python train.py --n_layer=14 --head_dim=32 --activation="swiglu" --norm_eps=1e-06 --tie_embeddings=true --parallel_block=false --init_std_qkv=0.0456 --init_std_up=0.0456 --init_std_down=0.0 --schedule="wsd" --doc_mask=true --train_tokens=158500000
Each number is 128 + 24 x the weight over its row's rms, rounded and kept within 0 to 255. Layers, rows and columns count from 0. The size above them is the row's rms in percent of the matrix's.

# layer 8 attention query, 96x96, rms 0.166, rows 0-31, columns 64-95
size [101 101  97 112  97  93 101 113  94  92 108 101 105 109  97 110 104 102 107 115  99 107 107 115 114 105 115 103 115 115 110 106]
[[114 116 124 172 152  91 161 113 133 101 106  95 153 117 110 161 119 104 140 168 136 109 167 105  88 130 140 156  47 120 160 153]
 [166 136 150 107 115 118 127 122 140 158 115 109 145 127 174 169 147  89  89 118 147 130 145 114  99 130 169 123  87 160 140 173]
 [141 116 135 140 111  99 120 161 170 117 117 122 159 128 121 125 133 141 116 127 134 149 129 110 110 149 133 112 173 148 138 131]
 [112 129 123  86 131 127 131 134 107 121 131 167  78 128  95 152  93 166 165 161 135 140 116 112 115 124 135 119 178 113 130  90]
 [182 109 100 147 115 142 102 151 151 128 127 184  86 145 145 141 159  95 142  96 120 109  91 119 118 130 119 158 133 121 153 114]
 [129 141 162  78 104 152 123 136 110 152 124 145 102 153 142 149 139 149 137 133 126  87 121 136 124 139 135 145 215 128 135 111]
 [160 139 111 158 126 151 131 112  74 106 130 131  89 145 116 145  79 116 104 136 114 128 129 127 140 131 155  86 152 144  82 106]
 [119 142  93 155 129 151 127 158 151 168 165 153  73 140 153 155 134 137 134 145 126 172 148 102 128 126 100 125 145 142  95 101]
 [110 109 116 112  89 160 115 109 133 138 132 160  93 136 154 146 128 124 110 124 134 146 118 135  92 129 116 119 175 136 115 137]
 [117 160 115  75 118 112 112 140 112 172 117 133  78 148 164 170 141 140 123 118 143 113 125 132 110 148 112 142 189  91 141 138]
 [173 157  86 148 108 166 139 139 157 111 177 130  86 151 141 137 115  78 117 123 144 135 149 156 129 111 122 126 126 101 116 113]
 [145 123 175 139 143 150 114 125 108 118 154 164 152 137 110 100 127 104  97  69 133 111 122 118 134 116 120 115 120 141 134 148]
 [129 127 101 121 136 146 145 107 132 124 180 116  36 148 160 127 142  92 168  87 104 103 146 132 123 114 104 121 162 104 121 120]
 [131 144 162 107 111  99 112 139  91 146 129 125  99 127 106  90 131 156 120 128 120 133 171 127 112 111 153 120 134 105  93 101]
 [ 95 121 147 163 116 165 140  91 141 153 135 185 152 127 120  94 140 159 123 159 111 117 129 128  77 135 133 128 136 122 144 102]
 [120 146 123 127 147 105 156 153 138 104  89 114 169  93 103 108  97 160  94 129 111 159 114  80 170 147 141 103 134  89 131 186]
 [114 111 108 113  51 148 119 129 115 157 118 143  84 152 146 137 132 136 132 148 140 130 145 136 122  97 116 120 139  98 134 107]
 [151 125 118 129 115 155 114 153 140 148 105 137 159 134 142 136 134 168 125 161  99  85 125 130  96 119  88 110 147 121 124 127]
 [114 107 132 131 137 117 149 129 145 133 100 112 136  96 194 132 106 116 160 105 125 101 104 174 122 113 134 135 118  98  79 121]
 [ 91  79 155 118 114 132 127 135 111 123  96  94 136 115 107  87 137 102 145 124 163 124 148 162  93 137 108 125 107 137 105 139]
 [ 97 135 155 128  99 163 101 137 130 116 109 115 115 122 141 141 141 123 129 169  78 173 106 146 136 122 103 134 146 146 126 126]
 [111 103 150 162 141 139 120 150 116 159 146 117 146 126 106 165 135 119 139 118 103 131 165 134 108  90 115 131 106 104 150  77]
 [ 90 129 125 128 109 149 191 107 121 119 161  68 140 124 118  73 111 130 138 118 154 114 149 124 114 103 110 144 147 110 134 129]
 [150 118 125 120 145 148 114 129 126 151 147 106 136 138 101 117 141 156  86 146 121  79  93 107 145 124 135 119 130  94 127 152]
 [132 167 165 139 140 164 146  75 113 110 142 166 122 100 120 132 146  96 111 143  90 108 120 145  99 104 130  92 100  94 183 137]
 [124 139 143  97 132 131 137  99 105 158 133 172 121 131 127 104  88 128 136 104 127 114 116  99  94 111 148 105 134 156 122 141]
 [106 129 160 133  98  97 170  90 117 126 105  99  80 107 138 126 136 152 130 160 128 128 106 150 189 116 131 138  80 147 135 100]
 [105 111 144 158 130 112 100 170 143 126 125 147 115 157 130 113 116 158  77 106 159 136 171 153 106 149 132 111 129 133 130 139]
 [151 129 133 145  99 121  94 154 147 132 131 135 143  62 133 140 123  90 126 175 139 125 132 165  83 150 141 117  99  93 104 113]
 [115 120 168 160 126 165 150 133 131 164 117  91 148 130 123 109 161 121  73  95 112 159 149 119 120 117 125 140 130 199  91 169]
 [116  78  94 173 134  94 103 120  79 109 134 159 115  92  88 146 125 130 114 113 151 135  82 163  96 100 118 132 121 143 130 114]
 [178 108  97  92 169 159 137 119 154 164 141 133 135 126  95  95 124 122 165 159 123  63 117 116 168 169 122 109 158 129 136 110]]
# layer 8 attention key, 96x96, rms 0.168, rows 0-31, columns 64-95
size [ 96 125  94  95 102  88 102 112 116  95 102 120 112 115 118 122 102 127 117 104 121 113 113 117 114 106 111 104 114 126 126  99]
[[ 82 129 135  97 110 159 103 129 143  81 124 144 123 173 152 109 117 132 161 122 128  90 101 144 127 138 107 129 119 104  91 162]
 [104 119  98 113 154 112 152 144 103 117 111 131 105 141 125 136 131 110 122 106 168 186 107 122 175 135 145 141 128 157 102 166]
 [129 137 155 173 138 129 153 124  95 139 147  85 118 105 125 123 141 142 141  90 166 168 117 113 166 132 153 120 151 143 153 135]
 [162 108 138 182 110 131  75 127 156 162 117 176 119 126 153 118 116 139 149 118 100 124 132 116 134 101 104 173 140  97 132 153]
 [ 63 141 170 103 125 150 112  85 141 146 166 147 177 122 126 172 112 121 130 129 152 142 199 123 134 143 127 146 138 128  84 125]
 [153 159 145 109 138 142 125 161 159 147  83 146 143 145  91 155  81 150 110 128  84 110 163 136 111  97 128 124 134 125  64 114]
 [119 127 150 122 120 115 161  74 141 177 166 136 123 142 104 122 146 121 131 127  97 139 129 124 118  99 107 115  57 123 140 151]
 [142 113 144  68 104  71  80 120 152 126 131 137  81 118 147 157 137 109  94 106 123 139 170 116 133 105 106 114 127 119 122 113]
 [ 80 131 129 171  91 137 139 145 138  91 124 132 145 141 118 122  67 160 122 105 160 154 165 138 109 126 191 154 110  83  97 140]
 [169 133 104 115 141 158 147 100 125 145 127 140 155 131 108 142 121  93 135  93 108 138 129 138  98  94 108 113 112 169 117 128]
 [100 119  70  96 103  84 149  95 107 119 178 147 111 155 137 138 118 140 130 105 126 127 121 123 109 136 147 134 146 108 134 112]
 [105 141 139 131 129 163 107 119  94 110 152 135 152  98 130 100 130 137  82 141 121 132 119 113 135 134 113  90 141 136 163 128]
 [ 91 120 137 154 164 139  91 158 155 145 149 103 164 148 125  87 118  98 135 142 137  98 124 138 101 109 115 183 131  96 110 104]
 [133 131 120 126 140 138 130 124 150 151 159 122 124 145 134 130 108 200 137 155 134 147 195 122 108 125 137 106 160 132  96 113]
 [138 121 103 134 146 145 112 108  92 101 157 130 128 127 125 101 118 128 111 156 106 106 108 108 102 140 133 152 218 122 116 112]
 [120 115  94 146 130  77 185 150 122 128 126 105 111 122 129 140 135 114 148 138 112 146 152 104 140 133 136  99 105 145 137 107]
 [116 140 115 164  57  96 146 145 108 158 151 126 139 158 141 161 106 109 156 154 130 140 165 131 158 141 141 146 115 119 117 115]
 [120 115 114 133 143 164 121 140 133  68 112 126 141 104 135 115 146 143 127 129 116 113 114 115 171 106 127 101 112 146 161 148]
 [129 112 100 152 115 142 108 114 114 110  93 102 124  72  84 106 145 103 129  98 131 131 132 133 130 148 101 107 158 137 111 130]
 [121 130 122 145  88 131 121 172 118 130 150 179 139 131  71 144  95 108  98  99 105 111 166 109 125  74 174 137 142 129 122 132]
 [158 117 124 152 118 114  90 125 121  95 118  97  86 134 147 110  77 141 125 101 116 156 180 117 156 129 124 139 133 123 153 136]
 [128 127  83 169 146 116 109 136 116 130 151 161 130 131  83 105 107 110 101 143 120 150 158 160 142 154 119 100 136 100 114 108]
 [104 123  86 148 162 115 122 147 112 103 145  72 144 133 111 132 123 109  71 115 140  75  86 133 131 102 125 123 137 152 177 122]
 [135 146 125 157 143 175 111 154  97 143 139 130 117 114 158 126 147 136 145  72 118 135 113 161  98 131 102 138 109 128 108 130]
 [ 80 161 135  93 122 133 133 115 115 143 193 125 114 139 113 106 139  88 148 142 136 112 100 128 107 154 133 124 153  63 138 136]
 [109 175 143 145 137 118 157 144 104 137  93 172 157 110 124 143  95 103 104 124 142  70 108 102 126 116  80  91 117 115 118 142]
 [139 146 141 164 171 146 105 120 148 120 120 103 104 113 100 116 140 135 160 150 120 138 154 116 170 130 127 111  82 134 157  97]
 [144 111  70 107 110 125 128 119 151 153 139 125 133 149 141 138 148  97  88 102 142 128 117 108 123 154  99  94 149 119 139  89]
 [161 118 114 160 107 151 141 113  67 130 153 149 136 133 176 110 119 121  99 111 131 140 130 205 139  86 154 164 153 111 153 131]
 [137 114 160 119 114 156 122 138 109 144 156 137 100 161 120  87 102 139 111  88 108 101 111 100  97  99 105 118 181 143 148 161]
 [131 114 148 146 118 113 122 119 128 101 128 136  91 137 102 134  86 134 150  95 114 125 118 188 159 101 117 103 120  93 145 145]
 [143 100 144  65 141 136 119 104  93 103 107 112 143 131 158 117  92 100 125 129 142  89 158 149 122 107 121 133 126 150 103 152]]
# layer 8 attention value, 96x96, rms 0.209, rows 0-14, columns 64-95
size [ 89  90  98  91  98 104  99  84  93 102  95 106  85  99  84]
[[109 172 138  90 168 115  90  75 159 139 153 127 111 120 120 116 144 116 157 145 147 138 127 131 116 130 113 104 139 137 102 137]
 [144 129 156  98 157 147 144  67 104 151 162 118 159 118 138 162 134  88  97 176 113 101 125 118 151 141 121 122 145 138 103 105]
 [103 143 136 103  95 101 125 129 142 135  93 136 147 115 181 143  89 163 117  78 155 159 109 140 120 137 166 147 143 140 122 147]
 [119 129 146 101  86 175 166 155 150 114 129 190 139 101 124 126 140 144 132 142  95 152 110 108 134 101 163 143 145 124 121 114]
 [120  90  97 135 157 131 121 106 101 140 137 145 132 124 165 103 172 169 133 163 122 118 161 106  79 142 151 110 111 119 120 118]
 [144 166 113 147 139 136 150 126 106 123  67 109 156 124 128 109 143 126 136 134 146 133 122 106 116 136  97 103 163 133 133 113]
 [108 171 124 107 149 141 107 117 142 169  84  96 131 128 161 174 128 147 125 121 137 103 173 140 126 121 160 125 138  95 131 164]
 [186 166 173 137 132 159 146 101 114  93 117 135 151 134 149 142 105 121 107  63 126 117 131 141 105 170 147 113 152 117 148 139]
 [153 101 136 163 119 124 114 152 120 107 101 120 145 150 148 119  97 132 122 140  91 133  85 156 123  99  78 104 108 157 130 127]
 [146 119 101 177 105 129 165 128 153 118 111 115 164 128  61 143 150 123 123 169 144 128 142 118 137 106 132 112 149 151 143 109]
 [177 130 120 122 153 100 143 117 162 123 113 109 138  98 130 116  86 118 140 174 132 124 172 107 147 129 121 100  83 109  94 129]
 [105 123 102 161 108 147  83 128 138 135 112 148 164 103  88 108 135 133 115 120 103 149 108 142  82  99 102 162 126 104 132 118]
 [125 117 152 115 131  95 135  96 153 108 157 134 162 163 112 115 108  83 124 160 150 104 143  76 136  96 125 162  89 173 172 117]
 [132 147 175 104 122 108 124 105 115 115 139 118 148  97 105  81 128 110 111 132  86  93 141 188 184 102 150 141  97 123 137 128]
 [ 94 148 133  98  82 155 149 153 100 126 177 116 140 129 116 134 122 163 187 121 155 185 130 110 146 162 130 133 126 112 124 148]]
# layer 8 attention output (transposed), 96x96, rms 0.199, rows 0-13, columns 64-95
size [ 92  95  95  97  97  96 105  85  95  98  98 105  88 105]
[[146 119 122 103 119  90 161 140 113 107 176 138 133 157 185 101 147 135 111 154 153 111 112  96 130 118 133 131 136 147 151  76]
 [104 134  99 135  94 124 133 159 127 167 143 136 145 116 143 175 117 125 143 154 192 104 151 112 128  90  85 123 138 168 124 115]
 [120  94 173  90 109 125 152 121 125 104 135 124 130 135 116 102 144  86 137 103 105 125 116 126 178 182 134 125 141 113 111 117]
 [134 104  81 170 150  91 124 139  83 138 161  71 163 118 136 159  90 116 125 138 116 123 117 158 145 147 147 144 123 108 139 118]
 [149  90  90 105 116 106 134 141 140  73 159 117 148 129 164 111 142 108 112 176 103 139 122 150 142 102 133 104 126  94 109 162]
 [161 129 127 125 133  97  82  77 144 166 118 121 123 129 152 134 104 145 145 120 110 131 152 152 130 147 137 146 120 104 161 148]
 [139 127 132  94  84  83 148 118 135 140  98 143 114 136 109 112 130  98 129 121 127 150 100 108 126 135 126 125  62 139 150 135]
 [ 94 126 163 150 124 130 111 156 147 154 153  95  94 127 116 140 145 100 185 161 135  89 140 159 140 142 101 161 112 122  96 146]
 [145 126 145 152  96 113 110 131  98 137 122 109  77  99 146 143 114  96 122 109 116 122 175 109 106  78 162 160 145 145 107 132]
 [ 92 173 138 146 139 155  99 130 143 116  71 134 137 120 159 130  82 153 149 146 166 146  97 119 129  84 125  96 143 113 133 136]
 [137 120 142 125 129  84 124 135 110 124 133 145 141 177 134 132 125 120  96 139 111  99  86 119 141 107 141 137 147 125  92 163]
 [143 124 125 130 165 107 147 109  82  96 137 156 142 108 155 140 122 142 112 113 139 129 109  92 121 109 124 141 141 129 113 110]
 [102 129 126 137 170  94 146 178 112 121 127 166 125 130 146 145 116 119 127 123 174 165 109 136 107 142 163  98 118 102 139 162]
 [105  75 125 125  92 147  92 170 103 153 134 143 109 108 168 161  99 162 110 123 117 131 118  96  92 117 115 136 119 115 145 134]]